From a checkpoint of a small transformer trained on Wikipedia: MLP 512 SwiGLU.
Each number is 50 + 15 x the weight over the matrix's rms, rounded and kept within 0 to 99. Layers, rows and columns count from 0.

# up: layer 5 MLP up, 512x160, rms 0.156, rows 288-302, columns 0-159
# down: layer 5 MLP down (transposed), 512x160, rms 0.143, rows 288-301, columns 0-159
# gate: layer 5 MLP gate, 512x160, rms 0.162, rows 289-302, columns 0-159
up288:56 40 38 35 45 49 60 51 43 57 57 48 64 66 52 58 59 42 41 38 17 33 59 97 75 44 25 49 42 38 60 24 75 31 42 61 61 57 42 63 64 42 57 57 40 57 55 57 46 77 20 66 45 40 71 49 72 39 42 44 37 59 54 43 56 57 45 56 76 62 41 61 51 54 37 39 67 47 80 54 69 73 46 33 47 72 33 46 28 70 69 49 31 65 34 74 64 50 55 59 47 33 50 38 58 41 46 84 23 32 51 38 32 46 48 41 55 60 59 52 77 34 50 47 37 65 33 66 42 55 11 54 21 54 47 25 43 55 30 32 58 68 16 63 49 41 44 51 78 50 50 04 58 60 26 35 63 45 45 62
down288:46 32 36 59 28 44 61 56 29 43 69 65 57 66 53 40 59 34 34 50 55 40 44 70 54 55 30 27 50 72 67 61 22 52 51 75 51 37 70 57 57 44 80 13 30 73 57 31 70 65 52 56 38 38 21 75 46 24 38 54 20 53 37 41 21 62 28 69 74 52 20 36 34 52 23 35 57 55 70 73 43 76 38 45 56 72 52 63 60 48 70 45 51 63 60 62 43 70 46 85 28 46 55 47 61 51 44 52 55 20 17 22 62 69 54 56 63 44 44 36 60 33 48 68 69 57 43 46 52 31 45 38 44 45 44 42 06 69 44 51 45 44 32 37 56 54 61 58 42 31 35 50 58 36 68 42 76 34 67 60
gate289:58 61 64 55 60 21 63 80 28 46 55 69 37 47 40 61 43 43 55 37 61 46 48 41 67 44 37 58 41 75 11 62 51 14 44 14 77 50 62 52 57 50 44 76 51 38 52 33 85 30 78 44 50 46 41 79 54 71 25 51 61 62 37 54 42 30 53 39 47 55 62 57 62 42 60 59 61 47 71 47 52 46 56 45 49 81 45 56 61 47 64 51 49 54 48 62 59 50 49 45 43 46 48 63 48 61 64 34 48 55 29 51 32 55 46 54 62 27 45 65 32 62 28 46 56 53 23 81 38 27 31 38 39 51 61 42 57 37 47 52 49 36 50 78 43 35 37 47 57 54 39 68 54 39 60 55 57 36 64 63
up289:55 50 75 60 47 27 75 69 38 34 53 60 42 42 48 58 44 40 49 47 64 66 27 28 62 46 44 68 47 69 13 61 38 15 33 04 65 53 63 48 61 43 68 72 62 47 63 40 91 44 72 59 51 38 31 49 43 61 32 46 65 66 39 45 49 27 60 37 48 58 60 78 61 29 61 54 67 44 76 47 49 53 48 59 45 72 55 36 57 52 64 64 45 42 59 64 48 47 60 46 49 53 54 68 41 60 63 36 46 62 47 56 28 43 49 67 66 29 59 70 35 58 31 36 52 52 25 62 42 29 36 54 40 40 57 25 67 59 52 63 35 42 54 86 34 49 37 49 59 63 44 64 49 32 54 64 53 49 53 72
down289:51 64 32 48 58 53 70 59 38 49 49 48 41 62 64 45 38 50 47 71 56 29 48 72 67 48 35 54 41 80 49 38 65 39 57 27 70 56 77 59 22 45 46 65 31 42 53 59 72 50 74 39 44 46 21 59 47 57 48 59 42 59 57 64 38 31 67 10 51 51 57 46 33 44 42 62 39 40 65 51 22 50 64 40 66 62 55 43 46 43 51 50 59 49 42 50 69 54 40 51 65 65 36 71 31 46 35 67 00 45 06 57 38 44 65 43 29 47 60 57 38 72 53 39 51 59 37 64 47 39 43 58 40 55 41 45 61 61 46 40 09 52 44 65 90 55 50 55 57 64 37 49 44 55 63 48 27 24 44 59
gate290:39 62 51 53 59 46 84 23 57 46 40 55 33 57 48 55 65 40 43 49 68 59 43 62 47 52 71 45 50 28 65 23 33 55 54 41 71 52 60 33 53 49 55 31 68 56 27 48 56 38 39 56 44 36 23 38 51 41 47 50 63 33 56 23 62 70 62 44 60 44 44 52 25 84 47 59 47 50 39 40 44 49 67 53 35 54 79 42 74 51 49 38 44 55 44 33 33 41 40 42 55 46 38 70 45 51 51 55 39 36 64 44 54 47 37 60 72 50 54 38 60 41 46 47 45 47 57 50 17 43 37 59 31 44 60 32 54 44 72 47 58 43 40 56 19 54 48 74 54 52 48 50 40 46 56 53 58 38 29 40
up290:35 85 57 52 51 60 84 14 52 51 45 37 22 26 42 56 52 31 54 53 52 64 35 49 61 36 64 38 63 43 54 34 17 37 41 39 50 43 49 37 49 33 41 42 63 52 33 35 53 24 48 68 54 51 47 45 49 56 31 58 52 29 57 36 52 53 65 44 58 54 47 53 22 66 63 59 41 67 39 38 57 40 67 50 56 56 64 54 79 40 51 55 62 42 39 43 35 41 34 46 37 37 27 78 35 39 47 48 44 48 74 46 55 59 30 59 72 52 62 47 53 47 40 48 45 33 59 46 21 43 50 51 45 43 67 42 49 46 66 42 62 40 43 67 29 59 52 63 49 45 37 51 30 37 56 58 65 33 41 27
down290:66 71 42 53 54 46 67 48 36 51 39 53 63 46 27 54 55 36 43 52 55 44 47 46 57 55 69 53 23 15 88 67 35 59 38 38 69 42 66 44 54 41 74 38 37 67 47 42 42 47 64 63 48 38 43 57 63 67 58 67 46 39 36 16 37 45 54 45 64 58 51 39 70 81 45 44 71 42 52 58 51 51 77 47 50 24 59 37 45 63 47 14 65 40 42 41 47 45 32 44 38 53 42 64 61 62 47 49 13 47 31 52 49 46 50 70 50 55 27 32 42 38 44 50 58 34 18 44 38 50 44 61 55 15 53 34 58 38 55 60 31 54 22 54 39 59 43 27 49 64 62 54 32 41 76 55 32 41 16 61
gate291:51 63 53 30 45 12 62 63 55 56 40 50 64 47 61 61 46 22 47 44 32 79 50 56 36 62 47 54 51 64 34 18 55 41 48 46 64 31 36 60 26 17 41 48 40 54 29 22 58 57 42 48 35 53 45 51 30 48 55 47 41 42 65 30 65 60 59 38 39 68 60 77 65 30 43 55 50 67 77 41 85 59 57 60 65 35 66 42 48 63 59 94 16 31 20 46 35 38 52 55 37 45 44 56 65 17 27 45 45 33 65 70 71 29 77 18 50 76 30 22 42 49 41 47 40 33 40 54 57 63 52 50 61 50 45 82 25 71 47 59 56 57 54 44 59 62 74 70 52 54 62 33 62 75 67 59 39 47 79 37
up291:51 38 35 44 47 76 44 55 51 51 77 55 26 60 37 33 39 74 68 49 61 11 67 40 71 30 46 49 62 45 63 90 46 67 66 69 27 52 69 33 63 90 55 42 54 47 78 92 37 56 64 53 45 35 57 42 62 39 32 58 73 49 34 92 47 42 34 95 49 34 46 38 20 51 81 60 59 31 06 48 31 52 58 52 47 65 32 47 39 41 34 04 78 74 65 56 60 80 55 29 45 46 31 59 47 83 49 47 52 43 36 37 60 64 43 72 64 39 59 91 61 33 70 41 54 60 44 27 54 33 41 50 22 69 53 34 62 47 38 50 43 65 15 36 48 31 28 44 67 46 58 59 34 25 37 55 60 58 10 69
down291:25 50 45 74 42 37 58 52 42 57 64 56 53 38 20 43 23 66 56 49 44 49 16 27 51 14 56 30 61 25 59 61 52 52 45 59 12 39 53 53 39 68 44 37 44 41 43 62 54 35 40 26 57 71 27 39 47 54 32 47 48 66 27 85 35 67 59 45 27 37 53 42 43 36 88 30 50 47 25 46 57 48 85 78 54 65 21 79 62 56 50 09 54 65 53 66 65 39 53 27 75 33 62 66 35 87 59 61 50 55 70 26 68 58 74 82 50 33 72 88 48 46 44 66 41 45 43 17 49 44 50 35 53 48 53 51 82 71 37 26 43 66 54 51 38 40 32 44 82 40 37 43 50 54 08 45 44 73 53 55
gate292:57 50 31 46 52 45 37 33 40 46 39 59 55 44 36 41 38 52 62 41 53 52 65 52 74 47 34 60 27 33 49 66 26 43 45 55 44 71 50 55 58 83 60 66 60 31 74 21 44 57 40 49 36 77 15 71 55 73 60 65 40 42 27 65 56 57 61 69 60 52 77 60 63 47 55 44 37 48 43 43 56 65 51 35 00 51 30 41 53 12 27 32 21 58 39 28 14 50 65 55 61 57 44 63 51 68 42 59 47 58 20 34 26 54 87 68 60 57 49 36 48 45 54 39 67 56 26 51 53 57 34 31 44 20 59 33 34 53 49 36 41 50 48 41 36 61 53 62 80 42 59 65 27 42 54 43 38 63 57 45
up292:57 32 65 49 49 47 51 40 56 43 45 47 55 48 43 75 48 30 12 46 51 40 51 45 33 62 59 58 86 76 72 55 37 58 47 42 23 49 56 37 64 47 54 54 29 89 38 59 48 43 73 49 76 72 48 19 30 43 40 17 56 48 57 59 49 57 53 30 42 45 40 65 43 45 47 45 47 59 63 45 61 41 69 69 61 40 65 75 57 78 76 61 58 52 50 56 62 74 51 42 36 59 54 14 41 56 61 53 53 52 62 71 52 56 29 11 32 47 61 58 48 69 65 49 19 49 48 54 49 66 79 56 53 70 51 54 84 31 44 78 91 39 52 47 51 18 22 27 49 52 64 62 63 65 41 56 53 32 50 47
down292:49 17 72 64 46 43 39 50 50 47 49 30 60 34 41 41 59 67 47 58 59 51 73 19 46 77 66 40 69 65 30 63 63 59 49 57 64 43 66 41 63 37 47 56 80 28 72 39 38 32 67 44 35 44 56 42 53 38 33 39 59 57 52 45 68 55 85 42 31 52 70 74 40 48 62 70 71 67 30 47 59 17 77 57 35 38 68 67 55 40 68 36 62 41 67 65 52 37 45 47 55 39 63 60 38 34 46 46 53 61 59 52 35 62 39 38 60 52 57 43 72 67 45 61 09 34 60 32 39 71 50 72 46 74 57 87 64 56 25 80 61 53 46 35 59 36 44 09 41 32 49 41 31 52 39 69 33 55 47 63
gate293:59 49 51 52 53 48 77 78 50 44 61 45 53 47 59 45 64 46 56 54 36 35 43 31 66 50 36 36 56 33 30 30 49 46 56 57 44 60 49 64 31 44 21 69 54 20 73 50 53 60 50 57 49 66 43 76 54 71 51 24 65 61 71 44 69 69 34 36 48 54 55 46 95 45 54 57 44 49 64 50 66 58 70 37 64 60 56 63 56 48 20 43 47 51 42 65 54 71 44 52 50 47 42 34 68 41 45 54 31 15 81 81 51 44 44 66 37 32 54 45 30 34 39 42 48 24 21 20 56 58 41 51 50 59 56 71 61 86 30 69 40 49 38 42 66 66 30 79 46 43 63 69 33 55 53 53 74 44 34 26
up293:62 55 45 26 80 49 54 39 19 58 61 67 25 46 40 43 38 36 54 78 61 25 37 60 40 37 50 52 55 46 46 53 67 53 67 81 10 38 47 62 35 60 69 52 65 50 58 24 61 55 41 47 27 65 19 64 30 71 41 50 31 15 43 55 54 32 38 48 67 46 51 63 58 34 60 49 58 67 35 24 57 43 54 38 71 40 46 67 47 50 71 45 58 50 40 57 48 53 50 49 57 39 21 54 58 40 27 29 48 46 67 69 37 78 36 56 58 39 70 42 39 71 65 63 57 69 33 22 55 65 59 58 69 41 45 59 46 17 39 52 52 48 41 65 60 36 21 41 49 22 49 52 78 67 57 77 50 56 41 80
down293:50 48 41 26 52 49 42 69 44 54 68 65 42 48 36 49 60 83 50 61 70 45 38 24 25 18 39 60 54 66 40 62 48 63 52 60 30 50 30 35 43 65 36 31 65 71 29 35 77 25 37 45 81 78 51 43 27 29 41 66 76 42 44 54 60 37 32 75 57 43 57 24 33 44 67 55 47 29 33 41 52 56 58 43 74 44 31 51 66 42 23 51 65 52 29 73 71 64 56 44 51 58 57 55 50 51 50 35 39 73 54 42 50 59 57 72 54 42 32 51 51 74 73 75 52 52 36 35 58 81 32 48 61 52 51 58 64 59 48 30 76 39 39 48 51 38 43 33 48 55 56 39 83 82 81 40 28 53 24 46
gate294:43 58 53 63 46 46 27 59 54 50 42 48 55 54 64 59 52 47 65 37 60 55 41 60 67 44 44 70 75 47 65 54 79 72 55 63 20 55 59 74 59 45 65 39 30 66 45 62 75 28 63 48 73 69 62 56 62 55 55 44 27 52 38 50 56 54 64 35 48 47 78 74 44 58 53 62 75 45 44 26 64 58 65 56 35 62 50 63 60 47 32 49 51 39 50 60 58 44 70 49 40 12 45 57 72 61 30 53 29 63 57 43 46 45 62 38 36 36 48 39 69 58 36 61 56 33 42 77 49 20 69 47 68 30 40 66 49 63 55 42 66 60 39 53 20 67 43 62 70 35 55 30 44 43 26 77 76 66 33 47
up294:61 55 62 47 47 51 40 75 50 48 51 79 55 70 41 46 52 34 63 52 63 48 61 22 62 59 64 18 46 83 44 49 33 59 52 25 69 25 34 68 45 55 46 49 38 73 41 66 66 44 44 87 49 57 58 48 53 53 48 42 54 59 39 36 60 45 36 64 51 65 51 38 72 46 48 46 48 40 83 28 73 37 67 50 70 58 24 50 49 31 67 54 45 48 59 52 56 29 19 38 65 73 22 49 45 28 63 52 53 32 44 33 58 39 86 51 81 63 50 52 58 26 54 62 30 56 56 37 50 76 45 49 52 55 48 62 46 28 43 66 60 40 57 41 50 51 67 59 38 47 59 69 66 57 37 24 59 49 57 52
down294:38 49 48 62 34 65 60 52 55 23 50 47 53 28 41 40 47 35 70 46 88 46 60 46 40 39 49 42 60 27 50 71 52 68 37 47 42 71 51 70 62 59 60 43 44 46 52 66 60 36 56 36 33 59 57 35 60 43 72 45 28 35 24 41 65 28 56 75 39 58 55 74 61 41 60 54 89 57 72 46 54 65 65 59 47 57 43 63 44 37 35 80 30 42 56 49 29 66 56 55 30 31 15 68 58 50 46 67 79 36 73 50 69 56 50 44 70 51 60 58 60 49 42 51 40 37 45 64 60 51 45 56 92 38 39 24 49 48 38 18 54 48 39 63 50 54 49 62 47 63 51 30 43 43 65 53 70 65 54 67
gate295:60 28 65 81 55 62 60 56 70 33 42 69 37 74 13 85 33 68 43 82 60 64 62 39 46 37 50 49 55 82 47 38 48 33 54 62 43 60 43 50 59 40 35 44 55 59 33 31 54 64 39 41 50 22 63 48 66 33 34 64 24 66 42 65 45 77 72 76 85 23 39 49 89 54 48 33 46 48 60 43 68 52 44 15 41 56 59 42 54 37 65 54 69 57 48 56 43 42 62 61 43 47 19 60 68 21 57 57 27 57 71 64 38 55 64 51 56 32 58 50 89 56 27 57 40 74 44 43 43 41 17 13 17 48 56 58 31 44 31 66 55 50 33 56 54 45 35 56 45 46 64 62 42 62 63 27 84 40 68 42
up295:65 71 45 67 45 63 55 56 17 51 62 36 74 63 42 42 50 44 67 84 66 68 68 51 59 41 22 56 57 34 46 28 18 45 32 06 70 38 57 43 58 47 64 38 40 32 67 78 42 52 59 55 59 60 29 37 50 58 47 20 40 47 24 85 52 40 65 59 36 39 67 48 49 39 47 67 39 73 19 55 63 72 41 57 58 21 30 65 38 59 45 56 38 44 33 71 45 64 45 70 41 58 62 70 44 47 42 54 52 35 64 41 62 26 54 40 44 32 48 39 64 51 55 45 39 31 56 66 75 36 41 46 49 39 50 50 71 53 46 25 60 81 74 30 72 54 56 47 67 45 29 67 31 64 56 58 20 52 23 47
down295:53 50 64 67 48 53 34 64 44 57 47 56 90 71 40 60 37 45 58 84 68 76 71 25 56 37 31 41 50 54 48 23 41 50 43 31 50 46 21 38 39 33 65 17 66 36 53 53 67 73 60 20 57 45 39 68 41 83 40 34 53 58 47 99 61 38 81 72 52 48 60 62 54 24 45 44 40 36 76 59 77 50 61 47 62 27 46 79 29 67 49 58 57 70 49 43 34 50 45 76 57 53 67 66 32 65 57 57 70 49 42 44 50 48 53 28 49 30 52 40 70 65 54 62 38 53 42 45 58 77 53 72 54 60 57 68 44 42 47 37 73 58 54 72 53 48 33 43 66 21 61 68 59 48 28 46 34 47 57 62
gate296:49 61 45 35 56 62 26 41 59 80 44 32 45 47 58 54 38 54 59 43 39 46 63 43 35 69 60 67 52 58 40 47 55 70 72 19 57 62 40 40 59 48 60 59 42 45 67 75 38 37 54 36 26 40 55 27 77 43 56 56 48 50 59 35 56 40 56 52 75 79 47 71 47 67 50 65 52 76 65 79 57 51 38 90 38 48 70 35 27 47 11 55 47 48 52 52 36 55 66 20 48 59 92 44 33 40 25 36 75 28 32 64 70 32 48 49 47 66 44 31 62 69 45 85 17 52 63 58 70 49 31 37 48 51 49 59 42 52 46 55 38 57 36 62 28 71 70 53 52 33 47 47 55 19 43 40 57 49 41 52
up296:54 41 68 62 36 21 58 52 65 36 56 51 55 70 14 58 45 53 44 73 22 51 67 35 35 45 45 37 64 58 42 48 55 55 22 53 69 57 41 36 31 27 68 45 45 90 12 49 42 15 37 53 55 56 45 59 44 44 30 37 55 41 66 32 50 48 48 59 62 36 65 28 36 36 46 73 45 57 88 45 58 37 48 55 57 34 55 91 50 47 49 24 60 47 54 67 40 09 47 58 51 60 04 57 23 47 40 47 46 46 47 57 67 19 36 48 69 61 66 39 45 50 62 32 59 40 41 18 56 90 62 32 49 54 64 48 52 17 82 39 23 55 77 51 69 45 60 64 56 59 74 62 57 80 49 33 55 49 37 27
down296:59 48 53 55 53 44 40 56 95 68 60 52 38 51 51 82 40 36 26 46 31 09 50 31 73 23 63 50 47 70 51 34 45 44 59 36 38 56 21 38 34 30 68 37 51 74 51 71 65 48 53 72 28 39 53 45 60 51 39 47 61 50 45 50 34 44 54 59 48 64 59 41 26 22 65 60 46 60 32 58 50 34 42 80 67 40 32 85 33 55 24 42 42 34 60 56 47 30 47 48 29 61 61 71 45 15 42 52 45 50 20 50 48 30 61 21 53 64 40 44 34 49 64 65 55 57 48 66 50 63 59 44 56 51 66 61 47 30 50 64 21 73 55 50 45 50 85 57 39 36 40 49 69 53 30 53 28 31 65 35
gate297:32 44 54 68 60 24 46 49 69 53 41 43 34 37 35 20 49 75 49 57 43 44 50 57 41 69 41 71 24 62 74 36 44 42 52 29 38 32 31 50 49 49 18 47 40 49 79 45 71 53 23 55 54 37 79 53 46 46 47 69 54 64 49 46 34 59 49 48 50 33 45 37 80 56 40 34 25 51 56 43 57 40 65 42 66 41 43 42 50 53 56 28 54 49 66 49 54 48 46 28 29 51 61 26 52 58 70 44 36 53 65 48 48 49 54 40 53 86 31 56 55 49 55 73 37 97 23 29 55 70 35 62 37 43 64 50 42 49 48 59 65 55 48 65 60 60 71 44 68 54 79 55 55 70 37 22 44 50 37 55
up297:54 47 53 69 52 33 48 49 19 85 47 54 47 35 27 60 79 43 65 42 45 46 73 71 58 61 29 43 36 79 44 39 56 70 20 33 22 68 56 59 76 33 45 41 66 39 58 45 55 62 33 60 68 59 44 49 40 61 43 86 64 72 45 30 40 21 65 62 56 70 44 48 69 47 14 48 38 41 46 40 67 59 48 45 63 48 60 62 38 47 44 43 41 70 47 34 43 49 56 54 41 61 67 61 59 53 76 63 48 43 31 40 62 51 40 47 34 61 37 34 63 29 08 52 56 62 49 44 69 51 29 52 65 36 42 37 63 60 48 48 71 72 51 57 58 90 61 33 54 48 55 31 29 14 47 31 54 31 47 47
down297:70 43 64 46 53 51 48 41 66 48 66 77 77 46 86 53 31 75 48 50 38 48 65 42 53 71 59 58 73 51 65 31 46 51 64 40 30 57 54 62 45 49 47 57 78 72 77 66 66 77 54 45 41 32 32 28 25 41 71 52 50 78 48 36 54 60 52 57 52 30 46 40 58 58 60 50 60 51 44 36 65 54 51 47 61 36 57 42 49 64 53 50 53 50 56 72 35 59 73 52 50 64 63 44 56 32 39 16 99 48 63 38 22 53 62 55 27 73 56 31 27 64 43 31 66 35 61 77 57 48 41 54 37 68 32 76 38 24 37 57 41 38 34 68 44 76 55 39 48 39 40 50 53 41 33 54 65 43 37 33
gate298:70 46 69 81 39 54 31 48 51 58 49 40 60 60 52 53 83 32 62 75 62 60 34 31 50 60 58 39 57 61 52 56 47 49 81 53 49 63 78 34 24 66 32 73 61 13 59 55 34 55 81 65 41 24 54 36 41 63 32 81 27 50 51 26 64 65 39 09 40 36 59 40 61 49 88 34 55 44 39 76 46 38 60 33 62 29 62 31 64 71 50 59 13 75 59 58 44 62 51 45 61 29 45 50 48 47 39 65 49 35 53 40 61 40 39 52 47 49 41 38 67 27 43 41 57 51 44 61 29 41 41 56 39 50 29 41 51 60 52 54 59 57 57 54 48 72 49 74 31 21 46 53 15 44 51 61 50 58 31 59
up298:28 77 39 36 60 44 62 60 39 36 79 58 22 64 39 47 39 78 55 39 47 40 57 97 63 08 32 50 57 13 41 13 56 62 28 70 42 28 25 48 64 61 67 57 51 78 49 57 47 64 59 41 51 53 47 54 63 72 60 50 75 52 40 52 37 48 63 55 66 44 34 41 11 41 39 42 38 46 47 52 68 49 43 21 45 57 44 66 55 39 55 23 67 50 70 62 64 44 44 51 44 77 53 29 42 49 78 51 56 67 63 58 72 49 63 44 52 39 45 29 37 70 57 35 61 50 43 32 52 51 35 35 51 47 57 61 54 40 61 47 59 26 27 47 33 30 31 39 70 56 46 50 56 73 64 41 67 34 78 48
down298:77 33 58 53 60 56 57 57 40 61 65 46 66 67 42 51 38 60 37 34 51 53 65 46 46 24 73 66 50 55 77 57 33 62 50 57 55 34 51 26 49 59 54 62 88 58 77 58 47 64 32 47 59 73 41 13 64 50 69 41 58 53 52 39 84 38 73 58 60 55 46 49 74 53 38 87 34 71 35 40 48 84 34 62 28 45 41 49 61 58 72 34 75 43 38 48 57 30 52 36 67 48 79 52 39 63 54 35 74 50 49 43 48 38 49 50 80 60 54 46 30 54 46 32 37 58 64 50 42 62 49 22 50 44 65 52 39 56 39 44 77 46 51 52 29 55 38 40 66 63 59 58 68 23 40 60 30 82 67 34
gate299:50 65 44 51 62 62 76 27 65 28 33 35 67 47 38 61 33 52 59 50 32 68 39 27 33 22 52 64 49 53 34 54 55 48 33 53 65 47 51 52 47 50 44 43 47 44 65 59 25 68 37 47 12 57 68 45 48 51 26 37 66 40 50 58 50 57 51 46 57 46 66 72 60 25 27 43 48 59 27 48 40 58 64 66 59 32 43 57 55 21 50 45 34 47 51 29 71 45 46 54 40 26 29 46 62 54 45 56 39 58 63 27 38 45 42 44 63 40 77 61 24 80 61 53 52 64 39 00 52 34 35 41 38 56 35 55 41 31 47 51 48 42 23 54 66 41 28 41 57 30 64 66 63 47 62 46 48 43 51 27
up299:54 39 59 51 27 52 75 42 58 14 35 50 66 64 45 37 19 34 44 44 11 46 49 61 35 36 64 62 86 44 37 60 57 54 22 59 66 70 36 48 49 46 72 51 46 63 30 48 50 71 45 41 37 43 55 76 44 42 40 56 71 49 49 66 58 37 58 56 76 56 57 55 70 44 32 36 22 41 36 49 57 61 50 61 63 53 53 63 48 51 54 58 63 50 49 47 32 50 31 67 46 38 60 49 49 41 60 66 37 59 45 35 61 37 61 50 52 54 65 54 41 46 37 67 64 69 59 23 45 59 43 51 43 71 42 46 33 22 38 54 45 55 16 54 48 64 35 61 55 33 88 70 57 46 55 49 61 39 34 34
down299:41 54 61 60 31 71 56 54 40 39 42 45 77 69 42 35 57 54 61 48 48 45 57 47 41 43 50 66 66 52 55 71 40 52 22 23 59 35 48 38 46 61 39 36 28 49 24 49 53 57 39 49 34 37 76 41 34 48 34 65 89 42 48 57 68 15 49 31 45 56 53 64 73 64 22 47 86 15 46 54 76 62 60 58 54 26 56 39 51 40 22 67 64 61 24 56 35 46 44 35 29 51 34 44 37 28 54 44 18 47 37 33 58 51 43 37 65 63 42 50 32 68 58 41 43 56 51 42 45 34 30 41 68 65 49 35 76 40 51 38 30 31 35 53 62 61 13 50 31 42 53 38 43 67 57 45 47 57 48 66
gate300:53 54 46 64 48 34 70 86 46 32 44 05 33 79 36 61 75 55 49 37 36 87 34 55 61 56 26 32 33 56 63 58 51 55 35 80 57 55 54 35 56 57 58 38 55 39 42 47 51 75 48 31 61 62 40 57 54 45 74 64 38 83 62 47 45 60 76 50 51 60 44 26 50 35 41 63 44 39 45 76 49 26 66 76 64 53 27 42 66 55 54 44 50 54 73 45 57 12 61 36 55 64 52 29 23 60 48 62 49 30 47 68 57 38 62 50 74 67 26 46 25 36 51 54 60 80 62 47 43 59 44 80 60 59 37 62 40 34 37 52 41 57 41 39 68 40 50 45 68 77 53 53 71 79 18 31 77 68 44 77
up300:53 59 72 35 48 57 51 77 58 32 32 77 54 64 57 56 39 55 52 77 33 80 61 63 54 52 35 31 42 57 37 33 33 42 77 31 39 51 61 39 62 76 81 34 42 54 62 26 74 42 21 83 43 68 61 79 24 76 23 32 49 55 62 42 49 60 54 15 37 76 67 38 14 47 30 68 63 60 54 48 58 34 36 59 63 19 26 74 54 26 33 55 48 38 56 68 22 42 49 60 41 44 53 50 40 54 43 49 52 54 67 55 50 52 77 73 54 30 65 50 62 55 56 45 44 43 40 60 53 59 51 38 21 68 45 44 49 61 45 28 45 61 53 57 71 54 55 58 45 42 33 84 61 27 38 62 55 57 53 53
down300:62 75 38 59 60 22 36 27 56 23 56 46 51 17 76 61 32 72 60 42 71 59 46 75 29 65 60 43 57 57 48 39 32 60 73 42 66 49 55 61 65 47 48 62 75 82 40 69 49 60 52 43 36 62 45 41 90 75 26 53 36 48 43 43 40 50 31 66 37 87 61 65 49 51 48 40 75 68 61 65 46 51 62 63 64 40 64 73 67 77 64 47 64 44 55 62 41 56 71 48 55 32 45 74 60 71 11 47 83 43 53 44 44 48 62 87 82 40 33 59 51 44 61 67 53 60 29 60 50 54 67 87 62 37 38 56 49 70 64 47 89 42 49 53 53 09 37 40 38 50 59 78 47 34 70 42 72 43 53 65
gate301:66 46 59 33 76 65 55 39 58 60 42 40 53 45 61 35 51 49 36 52 60 33 43 48 48 17 96 66 43 32 87 46 41 75 16 59 55 40 74 50 53 44 30 36 43 34 47 80 63 24 48 41 57 59 42 62 44 31 43 33 66 44 70 65 47 63 59 33 34 37 59 45 42 48 76 63 52 10 24 41 27 43 78 64 34 56 45 51 57 51 24 23 44 29 29 10 42 39 61 43 32 77 35 35 34 41 37 40 39 33 36 69 47 56 28 47 54 52 71 45 52 94 31 61 67 39 48 72 34 58 42 42 72 27 42 36 53 45 33 40 38 29 62 31 53 47 63 71 66 59 26 77 70 53 59 59 34 52 73 36
up301:38 74 42 58 62 26 28 53 35 45 55 61 76 55 74 54 62 32 72 45 50 51 41 24 51 44 01 66 58 60 49 77 67 68 51 61 52 51 43 44 29 53 74 53 45 37 62 42 35 65 64 42 24 38 55 45 66 26 55 55 29 41 31 35 70 46 59 89 35 72 84 65 27 52 53 63 51 64 77 33 45 46 49 56 49 32 78 45 82 46 54 64 61 55 52 52 27 73 45 41 60 48 54 50 39 61 25 44 60 36 51 57 61 18 64 68 29 42 70 56 58 45 63 10 61 51 40 41 22 35 43 56 71 35 63 27 64 53 48 52 56 52 47 33 77 81 39 48 55 73 65 35 56 57 58 35 59 57 61 37
down301:63 51 55 55 20 35 54 34 33 30 53 68 61 69 65 64 63 45 69 57 43 59 30 48 47 63 64 53 71 62 75 55 67 40 54 75 38 65 58 71 19 42 52 55 18 42 72 56 36 52 53 53 45 51 38 62 48 68 60 58 66 39 35 68 53 40 60 55 82 63 33 54 72 51 71 47 43 72 59 49 62 75 44 61 45 57 55 34 28 21 27 74 36 83 82 56 46 41 41 40 56 24 59 30 45 65 34 55 68 92 36 55 41 30 20 49 67 48 39 60 65 23 81 37 07 50 38 38 34 45 42 59 37 50 50 67 35 56 34 34 40 50 42 41 53 94 78 66 25 32 51 38 67 35 69 50 48 49 62 37
gate302:62 41 39 49 72 66 53 37 55 50 79 57 43 62 51 76 32 63 49 40 46 54 53 45 57 64 30 69 39 53 32 30 78 33 65 71 49 61 66 89 30 61 41 45 54 43 46 41 43 47 47 49 54 37 78 47 49 49 58 42 21 48 18 35 43 44 67 59 17 48 79 38 54 56 37 41 34 45 40 66 70 37 64 53 47 62 50 54 25 63 82 37 42 58 37 14 43 47 44 61 59 23 48 20 46 89 48 60 44 23 56 31 37 23 69 61 54 61 22 66 47 35 44 49 35 67 17 47 67 41 53 57 41 68 50 72 31 38 40 78 78 53 60 38 54 73 41 56 34 90 87 48 53 63 60 57 55 36 70 41
up302:56 43 66 40 55 55 27 84 57 73 33 56 46 46 59 47 46 19 55 66 49 61 38 48 38 42 55 46 47 58 38 48 40 54 55 45 12 10 66 49 43 43 52 30 71 77 53 22 59 63 52 54 38 56 63 38 45 57 43 47 58 52 34 45 25 71 43 56 56 62 41 48 99 56 63 56 59 72 44 60 51 39 50 47 46 55 62 53 67 50 60 65 64 53 89 34 60 53 71 59 47 22 58 72 72 71 61 55 18 65 30 48 44 42 45 33 58 51 45 55 58 39 45 90 29 46 51 52 74 48 52 63 43 66 34 35 51 56 27 57 38 56 32 34 64 44 65 43 63 31 48 45 26 32 66 33 34 46 57 26